Weights of a small GPT-style language model, trained from scratch on English Wikipedia: tied embeddings.
Each number is 500 + 25 x the weight over the matrix's rms, rounded and kept within 0 to 999. Layers, rows and columns count from 0. Numbers have three digits each.

# layer 2 MLP down (transposed), 320x128, rms 0.0862, rows 87-223, columns 64-95
481508470489507524496519466503533504508510497531529448508519496500483470494540515491529459481512
466548491544520487510501528485528520502473514537490493483473534516484522528484465475515489476521
503508512491517506489506527491509544502470500527487483471526534497479500503492489476513514487516
565465532518480513506524507507497485469500475517485503481512492458544457481520481478529536518486
463521501509512533515513507541516551483520517503478530490486514487533516512531477489537465492484
416437494501500495476507518485460475557483458502470515493493516482494511488486474513474511531493
523528472518489495502524522495549532473515534459451471482505496467472460513473509483489549494508
519482499501479544517525463502537512501508548475499504503507460487485493511531477517489491462449
494481468511512503523504490484499456514416519497492487514488484536500499493485469490500485552486
467507485480516534494516502498476463465516497489529507495486506492515531513514543452520491473541
498504444553481472477496514474478527495519520502511486498483533492543494492469471512451524505519
511516480493512503537514524516503513525545497478491515523478468474519486473502535491515418505511
505487530547524511519484456459490521497487474481521504481508499494553487487501508474476525529447
487485453500499492484478499533510471512497503523462507509496474491470481526498548487506499534493
549458477501480545487527507482499468458531525482482473540485497456544442466533487509513497498453
515493473500500529504514481482517470462469513532455542507497472495511507499514497524496445476488
476527530489524518503480530518511522499500526488466453514485469472495489507459495485537472491493
496491535507484548522528481481523513539500491543562459494495510474526509496507500497485516483520
479511474517467531520546473492532560507520537453458450518504477482454477481508548496497541520478
436486522523508492484490504550543465502495513491480460509529500501485485514490514509492539497525
506531495501512471494468506491503490541527463460543477531517511512498494478520483509483453526519
496509474519501493476465556524506491522497497468499519486536457498543556515509500481512484508529
490500508500496486532492493493506461499505532524553513510520433483478521512462516477488524517515
525463498500503511528529538519489511512507538465499495443464504451528507478518500518549521556479
492482482534492471554531475490523464527480559471490541498522543496502448503518479491521507459499
496484521497475505460522507516463489535522494492527522468475501499516535517492498469488506526508
467530510496498509500533521533460500514519535493493537523488523517530510502498484461454565508493
485491507478476555526500479528482512471508504527549493500486507481494505507493469517490494503459
460473495523531566479519459519476461502548503502467498484513503504519476483487512528467514523520
515480531478477535519515484449575549495464525490510497503490476473490489528504462452490521522496
472494502474501493493464502510491575493535514498495491521549476537494524489532456527487513491542
510487519483505511494507479537527488531509517542498511519455490499546493465534482506447505496514
492503502509530527500502524494510519514489465455534476473443500534536457549517495491483497506514
494481514458530477505468487503482489493466475538524515475452571482499447492507540501498497499525
488456488544477492478538469472452449500528484546484518522482493463511514481478496465496517497475
509455533535537480490502448499496479528521469490483480548482462521480492520480442508513515488514
523510467512449483477497507510459538493508461505509455466490516535478497453538525538515490523478
528466491475508529515506484502490489534482511468518519508507483504504503497490533468518477492475
505440487511491486526489486521530429517494529482535521476492487520479513480482501508473452512466
489526495514509500482536541524506518515551507539506483540446535455494465504494530529474496555508
502517488498502489473489527478506498476503481505473524511493496496498545523506524491481501506495
514462502505499493534495499487499528520542482459493491520500495496486462453493462476489522495511
465507538458527476519457491484452513492481508529510472511495506489513462505515494499482552508485
465527539461541486509486544464520527474551532486532489505507534485486533499494516513481496482477
518475504477487518510509518498486466525530488532513526479461498486553528513534517483491513496497
521507491484459480494538497526516519532474500485528501501489487498517513538496519489496510479503
489488501538473557480466480462492478485487508463490456521475502491503510478498541508514504535527
529499459537479494525538513500454526506493493504541561486533485485515477521513522490467484480502
501489494482467520521550518537522529498452494500495509499523471527501513504532481472530502488462
462498530483487473514481524466489485528524488512516517501470537480535459509555456483473519503455
521525507516438478500504521554475499505498457519500504493456525511478502546505530505514518519537
504501489525475536493533487477504496466533542499495525476514520492491510487508541521516463484472
522524491489467502514527486488477476499485497518471521523472526530505488491523521499477487492485
524455484480540517522503533465497511492522447486514503470524466538528503495484483485506508492477
512556462492542494462511479471530476539482456523512506494538470539520490538494512514446458515507
516506459536515515486495492499469498455496544500498532495496502476495501498547505487555503528519
475492503527477536506486521481485483484505476517513500490504527493517478532516519505506506476500
463490514482564517508522480476473527518489485496492539462517462481490502495493489500512515476473
536525505507523487505493500536475500550487574468491514472504503497509517477470506479512494482501
477469498499500510508499496505523492491482498477512492481519506502525490501482542519497565529487
470477515516528505530528493495493471515495522466481482502504506485536469523492421451506535485482
503513495509482527495505471516498495543486480504518525496490463513472508487474492523495518489490
495541500527487445485484523511495511474498480509475529500554475499484503518549506482480489470464
496475539529455500490532488524482552498473462455504511515498519505535458465493458442529466517448
528511581501533490491490485506513496515495544471494493537479541482503508543474520496524475471505
480524460470495491537474518503528553505459513553497523463482491499439501519489453474534501514515
455474524477446503490494541524534475516494514505516556473513477468497496519513480482495525506507
509478473541497510515506472489480506490525509513524494471474475518472464531506493485536541491563
477486481527507495536505503531501460559486507490472539502502529492575541511505517512440477535452
499535532470500532512495463489532497485490519508528546470521488484495482549479446541482479498490
501515546494485514524554466494493527479517515473488553543492479497476526488496521507505493471499
490461506496482519516516552497507479574489481472475499490491511499524507501469476536481507459471
484489500489475466485488451522519506572517452500527494487477487535473506486468540509504499501510
513571475514500463460516480506461494509521499518482476495539501490484507477529494520476499492495
510486520489505487482481497524511530504509527515551546498470488505494479459454489504543484511543
481499497467495506517521505463501518496470453502501488519456497468505513472480475445485479517511
513484493499483539505547513473497506517471484532503543491475460494523516480479455533497514466488
530504488483531467491471456540521519472579493483439480477485506505478488458500481518536532504501
505488510531545526519498540507464490492535480521512536528517476537513483512511507502488519465450
479476515505483506467544467480513451477522491500462479543480494458436510470446483496506534473498
528489497517480500548490471485490499418503549532488519448508497483496523516495548507477500488483
504546478521501509513488544555516477512507496498482474521499483553528501467534480479505532549474
505505543475527518515509503475494485472525530483500538539502497511510489524523495531529491545496
498519494491477499502488517479546512476519501478472520463504483474538515507496485541503565484534
509482504456521506487535470509511456511522464477448502498488493534511540501491478495481438502498
530502509472484493513479557471511534529512506506548497517472466478524450491526480486474484476508
490474506486507501510472520494505496476509511486509514486495516499513511501468525477483470470455
494513554508501478497528488549499517421501529492516463488449475509504504516495509517538479446518
478518483512474478495486489492524490482480513515504453500505492510521567516490515522538528550507
532486467482486509501479475538519540468508493468494486530520505497487527515512522496463518502489
520477533500498498511503497492482535478532449475485510495492513489532505487439512485483533486483
515524473487434457494524478529498490492509490478510471506482482522507513523489527487537534499477
550542485502524510487526533496476468519485463520515506488492501530536479502495474492476502505454
496483488511519460456466471460499507512510482515494497474529527498469507487469538496471525473465
543505470517514512513520489553523508494535499485479519502532507457467494540518458518481506510474
495505487519488523521466518493529502519468526493476470514492480531500493539507544504438510489515
523498510497520512536448492472514509506546514465491534504498515524514480465538512534496525529464
580513487467533480485518471470570537491521487503469477473498496471452484481520458523514493540521
452525484507485530475478485484459487463500490515471491524509545496454487462512489505517498539457
498504513505505508506522526482517482550503455519495500488480511499527508521492523482462485503498
472535499461542555455492495477543501479473514482482486531519481450483474489500500494523525488514
467483514498483495516511486485496490514527523516536482505511534532489533505457509512456438458482
465527482514517478497520524527495502505494482490493514523508476494528511490504518500504509504532
521515526550488441502471499485498478550489474528456494466482513504482523498476496471492482461501
543512530503498449475479547538537475487532503509520512502510496507455471475492486479506452505508
500504457442529498498505502435460529470480537506484491501504528465501514465501485469545496534498
514536543504451431472514525529477462508534500542492557492491502504481466524490505480533522496506
472483537511483514507516550468534481493509541512518499491480512520466503515514473480474492477544
514483472491485513486521530518477484533489516496526501464519518494502442522508497519490513499441
493516524516472463474498468515536493534492464486478498535511505536468522518515533532533469482488
512502456482461480489537518474491517537526510469525502532511498512492492462485549518518477489474
523457527488497489499472483567478469490531487533493486507498543494490527524481491479509489495475
515466491488559552526478531529518497484543549526492494539518450533471496527508486470452508487548
508521472498509533496477509452520439493457489496531482469532508500498519477508438523464520539502
498458520479482481495514514496529504465510481513493498475484457523491478528503489490495529498458
527526486510518479455522508490487522550445501456490502514518480498509459455482493489544512503499
515531501504489514490504431515520498477510521469473519459502540466497490482535481547517503496500
532494526510494551454503506468489466507494506529519493446534481514514491507452470524474494454506
508504499479506476496495453432511492518530544479468523544514523488523549476539508560518502486491
503498495527508500534441546460523522534532510475521502485514484538504551538501536490480466534459
489497512467518458472509485509506468497498450515546507537516499517454501521495501535502515549509
500502485497523527513496477487543506470536496512531508512517484527493498481484497465503492487537
493505505505503524501518480491448521516435464515548526461490483503460470522479503472513504479540
527489516476485549445483510489482471518527531500511480484493490509525471518472516463510500516529
531529528466508488487497506496506482501447497478537495494514517523516473501493496507484511466557
475471523502536483512524534512471508480536469509505496472499538489536496487488459482489478490533
537501530508492518538491489504500530462475493527536537492497531470501494524499475495430506490513
488481511511494446515502480502486475509480497507522509519523476474506500515501480531562487483522
510534471512514494525508494518476487498485507456501483531509502531473503507445483479503492476502
463503506509467546515525512490490505479519482530517480502483505511491516461519512485497545445531
557475514495506466509515482539494527504491544502509548454491504493472499504511506492512495481542
506501491519523500507460495477457495470485532516474488495432529494516506489471554513466492469525
550481510506499508493506463499469489473481488509510472520496508523475496503476507516534464481540
503485516505496501466489463528471505484484467532492478484508501497521491505526496489458516534536
488473523474515513510522517523500453530491507497515508503478491489489506557537477535483510498513
491497462508511481548487480503511453476558470477500434439462514524528517504503486466506449516524
465505494503512498474496499495521509510548483520467538527529507501532507534516513500521476496495
# layer 2 MLP gate, 320x128, rms 0.0883, rows 88-224, columns 64-95
461509489572522500493540497492539519534489487495506497453514514493462512493493473501502493475510
507523513531470463471556530457520481520504516510499486520494532499480482523565480512489527492537
463503482489513492529484492507550493493505522472469488452511505526502508552511515524484499520483
480521481509526484512508492567512532460477553523480502513476478511492508483519484497517463454431
516555519525539500515503487491491499485527516505539506495471499477536474519505532483545485520523
498496511477512518509514556509494550499498531480528501515520487464509451505476554509452535484488
490538484501564469492494482464464489484459531529493479495508509501431491483519528534473510559506
479452493501490507516501480512499487517385486555488526527481501529531514494473470422483472532493
503526504528536545512441552495517517477487486477464477503473495497513523501491542463510449504528
465477530484484476550503493524528501588471487485459493492547518540500481491537506464503502460512
493539534482502474489517506525519519488547513497501516479460482493530482501524525481500488451543
498462553524525509485488457474481520492523458555517489507534471484529503517491509470528484500499
527553551449502515492493501463500508531504499462498495492516508549508519523530498513473492448510
481506497505483456509526485495494492524474497512530442476491489485485506551552528532475520496503
509506511534478483522494516492486496496477536492496498475482508490491518493516529500472466458474
519543448491527513495496479491487474443567471484515525534506483554467488528500541510469533476468
496478523573502517557496503487486493491502493470519485500469490463554540490488497440506483463524
504492465506530490482509508515453481530497463537514528466509500467480477521527476463506496460518
544510533504488522500526485487490513565506492498494496511511512492522486510544467478482502511505
536515475488483523492540494510502482490477499470496526535516531495512469479483493490508494511521
464511487528502487455446473483500545528490512473473565549484458530539519517515486471505485537509
557532467474495516517506498517493464490494497465501509504539539475498474505494549511526511461494
510487532481522522486511512495513504484547512526500465478521503481506490488495520469480491498498
511520517479478535453542526497487563500505493517521461456480433491507537488511508525485490499491
526499500493502506461532525530535467518515477512528512508511521518482471475488498501506544508523
514509508510507556520522483539473473484469493507514488501468487482529472531541445470533478525499
529469490503462515523501491525470514493534504529527527503503468473483495486523492495475538472483
524475518483483512482534511493523529469500445481473495512485490525461481509477546504485516505448
494510520515490518463458488449500515514509500476488499475491507486507478481519458501448545476493
484479495542559529499542454457487504498535524469522491476511480426473497479462546502454499503498
561504506516490533475541480466471457496510501477516470511460520490468526513475534519515529495456
488477487527487534497532456497486533506482521502483500497522456517507482475509519471516511500450
489505504527512498545559500492519488522473491488494536528504499579524502507487494495511532518512
499449497531485494500540474488446453499503500515469533547500475461503507469482476471422512470503
511502478482476497505475485499470510498476500499451497519516503510475489506517517484483539516450
476501511471537474522506511512502518511510519483487532506461502478525524496455489486477473504502
470518500523526509505497461521569471488476490530481527487449487529513488492511486528508480468536
527508507448494507476472526489440540489492495529485483462507481515493495482520526493506548484502
539479515515532513522552516487527546514553515538517501524477512427491484488489512511482500539485
516497478520516513493488550492546530496505489486499505480458465510503494558491513479504504529466
497487504518499514500497529485490505503484484516500482488489513529501487476490503447483506494502
475469477519500531474536442478517498497532471513467514500530541497467517499499549518520486511525
484500523511532490507504540481526496482544504521508467504517516512493506472497484497500504502492
510529478504542518497492522506524503532520473471504502512545546507453447496495500524478473482504
494508512541495516510456507459497503488534556547483486471453491453521457480520457492476490506476
540461510473531514540490468499517549506481505507552523538500443474508503469505514514469495519465
526474505553493497492531489479441528512553495568511478486519448460519492568488478489516498453485
535476508517492529499532504437517489512510488530504524502512467549468491478534513475470506511507
481516528530485536518495455473518459497548493523534474503504501493512483517507489475448517521488
534518495502477482477509454500468488480494470478481528494423503467490522527460485477498488502470
496495469508504526478459477500509490517476486489536467500512525533526496502453440482511508533505
448470482517513512497499519502523478502521500540478522480493511511503468475535545485450508470483
512506518530517475457491506527487474503521557520510483503491513509501524497497541516495498464521
468523500508511486480495465489499513481542475480483479480494506507548500534489480507474512474507
534508485499551523501484494484487542498506557501496517503516506484502481481532510518568551520515
510517488491498516514514485567473531478490495485522484519522511500485501488497491562498511505523
455500526473510515506446507508509482491496498518546487466522548502500470492524494524478525475487
539494471501514521528485530459459512478488517525532467492534508494490478497500478492500530519498
549520535472474528497476470502515532491515495497438534515501470482515533528521501475506473485503
439502509529529508522524493481522460513514527486472500486472536482543518488486457525571527464494
500520479493499508520479493512491486512513471477510509529473505491515500494473477480499488551490
505554514470510520471511479452495528514523480546539561527512550497507491483520490463468518461495
476506472477558485517495469471540529493528515522524472518509496499491513528533499502497508503512
467503518497500519511526523464484502500473517515505506514511521520508456504513501489529469530462
475508476488490490510487503524455503477495528560477496462485501482457512485480457469523484481486
502546521465474515507487493488517549489511477528511529489484493458508475525469540496511520491483
430517512472465459509519539473488537462473508490505484522480535506494483516501456491508489489453
484508489537530536539509471507546456531498518490476504467532505519521535493483491505477509505479
491514472492479449509504518540493526484505539479522509484515538527465517468504527517478505472492
521468526521488510495479477500483500503525495507522520530487480522443466465480494513529524490509
502495480501510488515465463510499503475498523503497470536478479536494504464499527430498526521488
500493516496513500587464561472418534500482493505487535491497493466484490515522462511502508473495
472492535528519531524487537546498510497513495489480510502509504550509475503477494474505511524495
513506502515532494558513499426509557464498465486451477431476443511490478507529507515529513489506
535488505517531517538482522509500519455480484515518494482579491471496496548591485503466495537475
527542501485490477495471470520480516501499505490503507492475461469520503513515505500467475529472
481538501479491534485460509504474490479459478527475524551513553525483549507470485533498504517466
488521518470488504473500509492520469509489502467511512509478484506501548547463513524519521516493
531554493516471486550447496505521487502482500493488498490537505508522484494514520506486447481477
481509501524442467507481494526524518493513511513478519493519512496463533522484538497512499493466
487513477538480532534430587527527506505507537507488463500504490490490505495531515469513519522497
489516504490509492531505559514501474506499461459446481542496508510492501526517540534463505514513
529495499505488510541511504484483514501541493490460474467504478510513475480514481530496521499504
529523500498500496505521494487491535511501459490514479529504511502501515491509497481474457440515
598552537469488525502454505452478541480528488492556492481510493488494472448504534492526473478529
500525475492523500482511479509484489495521519524526502543478485514518499546566540511532485461506
590490482532467501505470528510443491506478474527512536480533517500511499471527471509484473549485
479511519528474485471473517473506466452520460481498467545498514545535528487525451494498510460489
492528463500480472491510494490458459538500492509520489511489518496519500500534465512500475487503
501503461462514457504435500520486523463507484495514456487496460494526500513490506505519534527459
528503511530504513476500519498507463492525507501505489501471499575499509527503499529534518540427
525542479508500538478485454477521493504514448523534529503498516528522519503482473457494506524487
521552543490534516542490513477521537489473522525481517489550508452510525518512492487520500490521
538492478488519501495454455528483481532549515489513492443525518454476479512518475516497515497506
490510448517491515495481481495520517482495506491467515525510525480489502428489537500497493485565
489500490526504479515477502470448527505540515475510499505508519543483510510496472492542518516472
500511484531482524521474489471497507483524472465515519510525497535491525488458442482541515507464
517489512486515483489490491472466515433428496519520466473504486520509461507494498472471506481471
502485465555516459480466513530518501553517493488501497485469521508508511503492502425502494483485
494498500522513469515530447488506477460511488458529512487488484560534484522461491505437482476492
461520505485500502510481494516508470478550500507483525462462497528510527524461507533457481483472
560450506528496546488467520539496504504507521527529504484525472521492521516483515539531499504501
484554467446499519479566498525514543519570527515508503510545510481500467486506511532452483494511
484478509501503529509459514518503528486507515512452486416476515502520473465532495461538463504523
467531538497464483500470509494546499526535537529485497501512470508508481527483514502472509505475
505490499530510472567521464493509466484562506473514485469476462525479471495502510497528507466516
472476472483516536526517484482537492515508503456498501504481477499479467505494512503549512514461
487488533500515490499507452439527497469516472489466519523531473515480483462483502481504495478489
526502503466513535504521521421498489462498449511482479477546505479474479476509533534495495490449
523513470543475485495484510482468553480529511490443500535499513498459510444537503513498516528488
474511476480524499499530486429521516519478526454487545472474471498498532437488495483490468482538
462532529518463499478534558477502478534468505511467508486468518498510482487480490508453488485508
483518476492499493542525506530456511472514519491504507514543494518477465512506547480510480535504
495471518492496539500481497523506519448468503495489518477488472502498442482490501474505546537439
467499519496499498493499485502481534536539471506515473478485539521509468495507521479441486512505
473494504474497452482511487486466464456496528478493477509495521502541494508489485507500513477552
552490512493494503479512504509491490504498505511485539518531488535553475503483466534502515506533
501570521492467515501512470508505498512502483529508445496466483506500518565501480489448457526488
480494483493499484508491410524495506462437532516465504528499523440483481490479494539524508497487
482499500481505474532562512500516493474489486465488506493511518513515502494487531509474499432498
489464481489501498525500440493497493527512484527509493470482512475522507495447499496502457539552
494500493519449492497490505497509517536494502517496531477473533502456485502505490477533470461552
521489550522481507446470534471495483475531492484528482501513500524465484529502519502501492514534
496478463505522487511532514501498465529505509516504486503513470480521488504517501537514532494489
504517512510545493473509539519536484473570480503527493506506526525456515468471495517511504508535
478474502473473479513510534493515508517499484490482491487544459478483509520507489468498498508525
490505510503475488496457508469470465487487526517518465490506514523495506499492500465466517480488
467499524457517491431502539500491499476548490520471506467495503483510482481497501496520514481489
489517477514517505501443486512526514537518512499456497489482474501520536521491514534460452530437
542526471519505495524505502493495511505503492464504509499488478503528458515503455508529511485499
484511485489484481496478567479528512471467467488536460543513483434488492535486536502537487507524
452526497500449484468504501504527449509511491476516513492502520514489519514529479468497540503495
526527489529492450508535543515484505523506474500455492481510507522464495535485483498500563534469
489517512487531466463501476455501491523468510541517487491459479472494515524477463515484500506488
480561473534543500468561501527501520473493496523510486442484482487528469475509494459546540482494
532489527477496531451492485514467497531520497503466525513512459486535499487506476498537485527522
556486491488517495523508523506508475458541468484509515550538533501557454518479518498472511512508
# layer 2 MLP up, 320x128, rms 0.0836, rows 88-224, columns 64-95
521490485531534480485537481522531498486520501494470514535468503518495511492464499485448542508456
498533498504471522495505473507483495492484534512529510508488517539493467459490477501527487550484
480481501508530479489504534492497443522452484534515482501494526527496517491509510457465524510452
478503531505488502467507507493489514456475515484464521495490502464523470468484504516529479497496
478513542524458494515506487495486510497517522461506476483511482485488525526507529528481490463513
502470500499475509488513512471501498503537514489501514532495495518524516479473531466542480493461
498524498481501514506490517478525452506489484515504520516487499469489479518526479518551501503503
539478471517460462533468504522475539476529541461496493498516480474515531506515533507507497506484
483495534493482484506491504470506522493507521540509527472455484530503500550479485506489515510459
525496472480466520508508526481502486524485485497461532503476487472488469507468497484509532556477
511474511488508516475451478474513542494469507498479507514539485532511486486516535517486493546489
481495492502505519463525500520512503515513472520489493497520496522482520524478489556494510518551
501492481474489532521481482523504529527499529521480465523501499512493498559484490497500518480531
516471504538482513508508501500503525528497495526486487505480523485493496501511488489482490456436
490486503507476472546521542504472554511518459510564434513535480494457529469475518483466500503513
506488474530486504486541497445483524483541470504525496546505522525456527514522513495475547495515
510495498471529503484519511487563503510565505482492489564542504493500490508516489502517460502519
509468528495516494492512468485474499508469480473546523481471507449479509499506522507501535441521
529520487430498508512491487492491500550528481506513526473482484468542532508490474509478483495531
499469506480523520490523466474503535532535489436501492482445497517551498490482491511525447489525
540484486478513478475534539545526524508552525479506441493500524495498517528552503485510509487534
512535483521492499450475497528499519529481507477457496489463511518535520478504459504554479527498
495503528483488499540500522527481479536515469462512505499493515476516482466511509491493495514487
483557522496482533508523523518485536456493510525474478468505466474511536460515522543535506467517
467519521501529454499497511502502488519460513499516459495535506479534490523506547511469506511471
510540487493519531500490498461502509502503499484543520523542495515476474523509525522457496469496
514486427506511471474490505487509532509500526456444547520516539510507495488528517488489471485557
493461467517477522510472501472502472529496478482513474559476513517521478507497542487502538521501
522480478506505494536491422491498506490507497493511474498540461504524520484505530488491510462496
522532558500490521465491512495472511513447539528463493504509522493494511512494477476519554474476
481541492512493522520495541465469516485474516436522482484539519481500507535459491488523492534510
523478508493516508462507462498578535501527514506491456527494546479520469540538519504517526479496
502513516499466543462487509519514469471497508511503518460470515493505532480464448510498492501518
487510514463538505495517526490547546504505508477520475503462488516499514506518518541495517495496
501522461498508528513480521498484520498503514529547436496517515490513510471510488475504461501505
489484500526509490526512489460518545547485471510462544494468537499469513517519462529509510487478
504566493487500512474492518515467500486497464492514520473481502497482507515514487501477482517514
504512520499482523452514491524493530501494502489528512516520548493505496503474477522523519494504
525505475517480508509543488464505556493507528482479490509536530463532507514459497525508518473520
498490504511538514508511471510447465492497505514500480507490484524531515506491517531529491533491
495485486515480500487485488505517507487482462508504486487512535490504507520474494450509540510536
533502541488509552466508457473506479487526491499516503486516474544457500491549524503446454535498
552494501532458514514503450524517488509437430511475493501531468521521497500501461464530506533502
500498491499504486489504486541505497492502541493501472568459476512500489536473524503496492485536
483483508469539526532501465509502483492523485530468469519507531563488479457492537547476494522526
513493509498562510515551477519452520456539497512494494473529469518497469530495511489529519475491
481483432483529504518485505510538509525507498486495528535467517477506495506480485492482467471541
520472508529552482487484488479512503495513463436476493489520508495469559508520497538454544529509
512459491500515498455540492544504545466483464486447462469521469509486487509488509500506490526490
482446481532483507500511542506526463465489487476464517492520555487505519527547522540496534501506
472517505470497471483484489493473504500472457470517432479556493502487491517478511508504521493476
485474499478505508501477490486522504537519499504489495479486505515515487510508486510491522554477
516513468534490494495485518477468459492479528541516489432482558481514546489506509465502481497469
470536477496492469499495519486555488546517492504500488498549534511529520480505527510518513468506
508488508467449462518510480563548527522516470480520488564557465470529511496499477516460483487463
499478521505489470502499471540465512511445441477502545510546521465500510500483494534501462451522
568506464521490454500456503519526468473510537517487454528439554484462557499495494524475524510510
498454514456464477537540465512485546505553478507536459501501536521468502478475478519509520524457
497508524524528489529516454521499465477475513485536463484533500483493518486526483447490457491493
453519513534534481514482489496509529499519498539516520496438497517571483507511495499435521497490
564447485482508493588484457463496497505498505498509497518491470494526489538488513437463492500521
521487494477465568554469527477539495513457466502491495485515508493505490493535469532481496476514
504494498475508521478474456486496518509477499512530511474525435500508484502468479469507470476501
499493517474515527535514463537481495508484492464522541525508478486548463517515495455463533502515
478520522471474518503498482498529529503526521494499477536479533498489472475531463486503487510457
523476478458519494497490519474479496488548472476531486496530514506512507491463565540486511513470
491465488472479497516524495498500513517481559516496503514496530518474503464497506461489539540509
468527494496483492449500511547505522482512489525494521509489482477501499529510520499472522528485
509494543483513506468473481549469505490519462452525532472519518512552543532493530504460486484449
464549434478490518539499511505504482496491513508495449446500521489507499512499483505523507473506
513531518505493547453487437487493520441484551541532524505471481497464476494492465492544457520517
470494449485557496511510472467523474519525488486533535534492529489534485489520461497486495496482
465454525483476526549504475477508543482501538489505522535492490467504488516485551479513482483521
450538525510474469459504479494524489497519494512510461444562503539475488513489468484480519522505
480507508534493548511473561498539499510565533509480450488487490442482500517464525500485484494497
511457488487507528447509535493498499526496470487507527510494543529457501525490457515500475483490
476476524508471502527491468469526475463517482482439522495535527528474488534521524489492501510514
494511492517466458509494481506506481517496483507472488494524511497498529462512515450508501545507
519501498468459524513555527539507493505503514525532502515485541537513497500524487504509529508469
505487498521460526509535515497537521477495506472483546473503521484481517517437473478501468530516
531507507474495475446482515511512521506514471514464477507509513476518533545523497491507546499485
514518481499500507510470504500491499489492476509560510467523458501483562524488536508484509527557
466486487526481538509532532523479539472496477454486474497523463539508504499498454477521494499499
503504496475521487526499496497528441476486455486501504484456506514495477456512499548477501511519
491479488438466515505533499495520505544512558507507470512475498493537493509444557478481455498495
470506505487525490535472515471486539466443520475482519489515518529520483499516505516491487527523
514501526511519455472524462555476480571548491495514489494462508514481477485531488495511492517466
499481507443486503503500489493450493458497511527479506517484496489490466463499459491529506522479
488456471499524514475511466510503513525498484466506553493542481508541531505484530473517494494505
485519521476457452511469489507487456509509522492472513475513493496469453534520451481513501467528
503481542511573536520465497457486510462504530512437515481506540468474483501548464518503409466546
417511526466496484481496529502484529496504516471502552518543533479491453472463515484501484497513
512535523501484513501488527534471457455503524513456517545502505521513478507533483539516482508508
467506503492497487471502534493460506465445495505498479484494486519536503467493512523522533465474
501531505471486528505486495509524474527476516487539486501529505509478498500464463501532491517488
490538537517434463473471490460512536501482538491496524501457494528526493543502483488517524499529
493515469465495516530477508479493562516502476479506465487543508527472496477509448519539513518508
513517512494508527514508482539519509542516557485507469492532489441506505514518494498501527510527
544502523538551514513490499470507507489501541540458478492520488491524500497519520482495515507508
492539455474505480506511517506463531520473498474481502495482532484526494525477505505542486537514
514470474496492487468489517491513535488490514523502513517512475463487493495478499501505478513520
502476533491473471492468504477480550520478542500491484448478516522496484526500473495515508533473
468480479508523511496541453519502494473496526483515485490455523515520506483481542492487503518503
509525464503465519479506472508498492513500500481540462462448500496525457497479486500531522440518
496542493486495487521494510508495478509501510501504503493492457502501467491500459542503520492502
494481469496500518461500500533475520514488484508489528507465474512521460469525480434536471508480
486498525471479513498506499480514487491541476486518487493509484547505494501494475459466461530534
483558534467504495478502493519494496496497520453498531539504502488494537504515500476482495484580
530511548481483456509507458493533497526473539539502517486509497499512496489497500537476481514484
482466470485532494515520502532513511527492497523502517493528509535505493500491497515480481462516
514543492461496500462474546490523492505482512443485475504502506513535500529479479513545533482477
479488505446577524492522502499539554483543517516455470519498489526502464517482470462512481469512
493472563525511494503497521510497526492509486491521506550488466498476488534558536533494521517495
497488489449521540535499530518515507507475491451488548532475522501515499507494513512524535506532
471511514419511498479500477472456475475455484508501501466481533512496511482556501438501493501546
492537459463510516484445476499509459492494512531516498502471500487507428534544450520485486475568
501508464494513526535486490494524444483529499483475462511531466520533488487442488502514514484499
482480469530501520514529453496513470575513494466478546513488516500547460536516488501517504485508
488492473446482491494466506516504461514508527531467455494489513501500477508496506514455491517517
444442503501495497519506516512523514482497437515485545545495492514474495471512477523513498529498
562479495507478532500534502516499487517502485470442524469487486469512497533528493517493506489507
521516491511507499493506518478474542465539444478540483495543488477477508483489529451489465516532
521491490501490496517510480476508507487490500511519480542478510481483511491532469538496512503513
494460513519484488527501492490487449506501481475460501488492443489520460476475454489526529511478
493528464480494490512517506510478518469475517539519510453494489510474475493496522488509516509431
520509529536526520513454457516488480469509505519508520459480498505499533498486501525496497518517
507486504435530479472511497515473509513514508506538506564483488498518448486484464499539519514510
503519515458488513522510549554509476503485501527545508495502487477483491481504478549509491459530
511496477509498487493507491478534468488496479498514506470536542524543520548499536466446475481471
443488524496505449459546490532509505490500483526500459496513518507538562487484512489467499464512
527553503518471501514447514486525485487522475507508501503527506524517524479467541498532446525507
466501476517508524500496479535539510516506527464505533479517499491490518508510544470526475533479
543509531476475521537497478469492479521476442499497487517464497519563444460486472470481490535492
526538491499539481506505496492522531459504496539513501515464545502467533484509510527484526536480
481456519482444501523490515528486532494521560471498490530537517522481509559505514506496506544495
487512504477465462494485501497478525494500503537546522480488485478512508445554481528524506503519
527487482513548468506510516490517502481510497508481491529513518494515517505530527471452490473545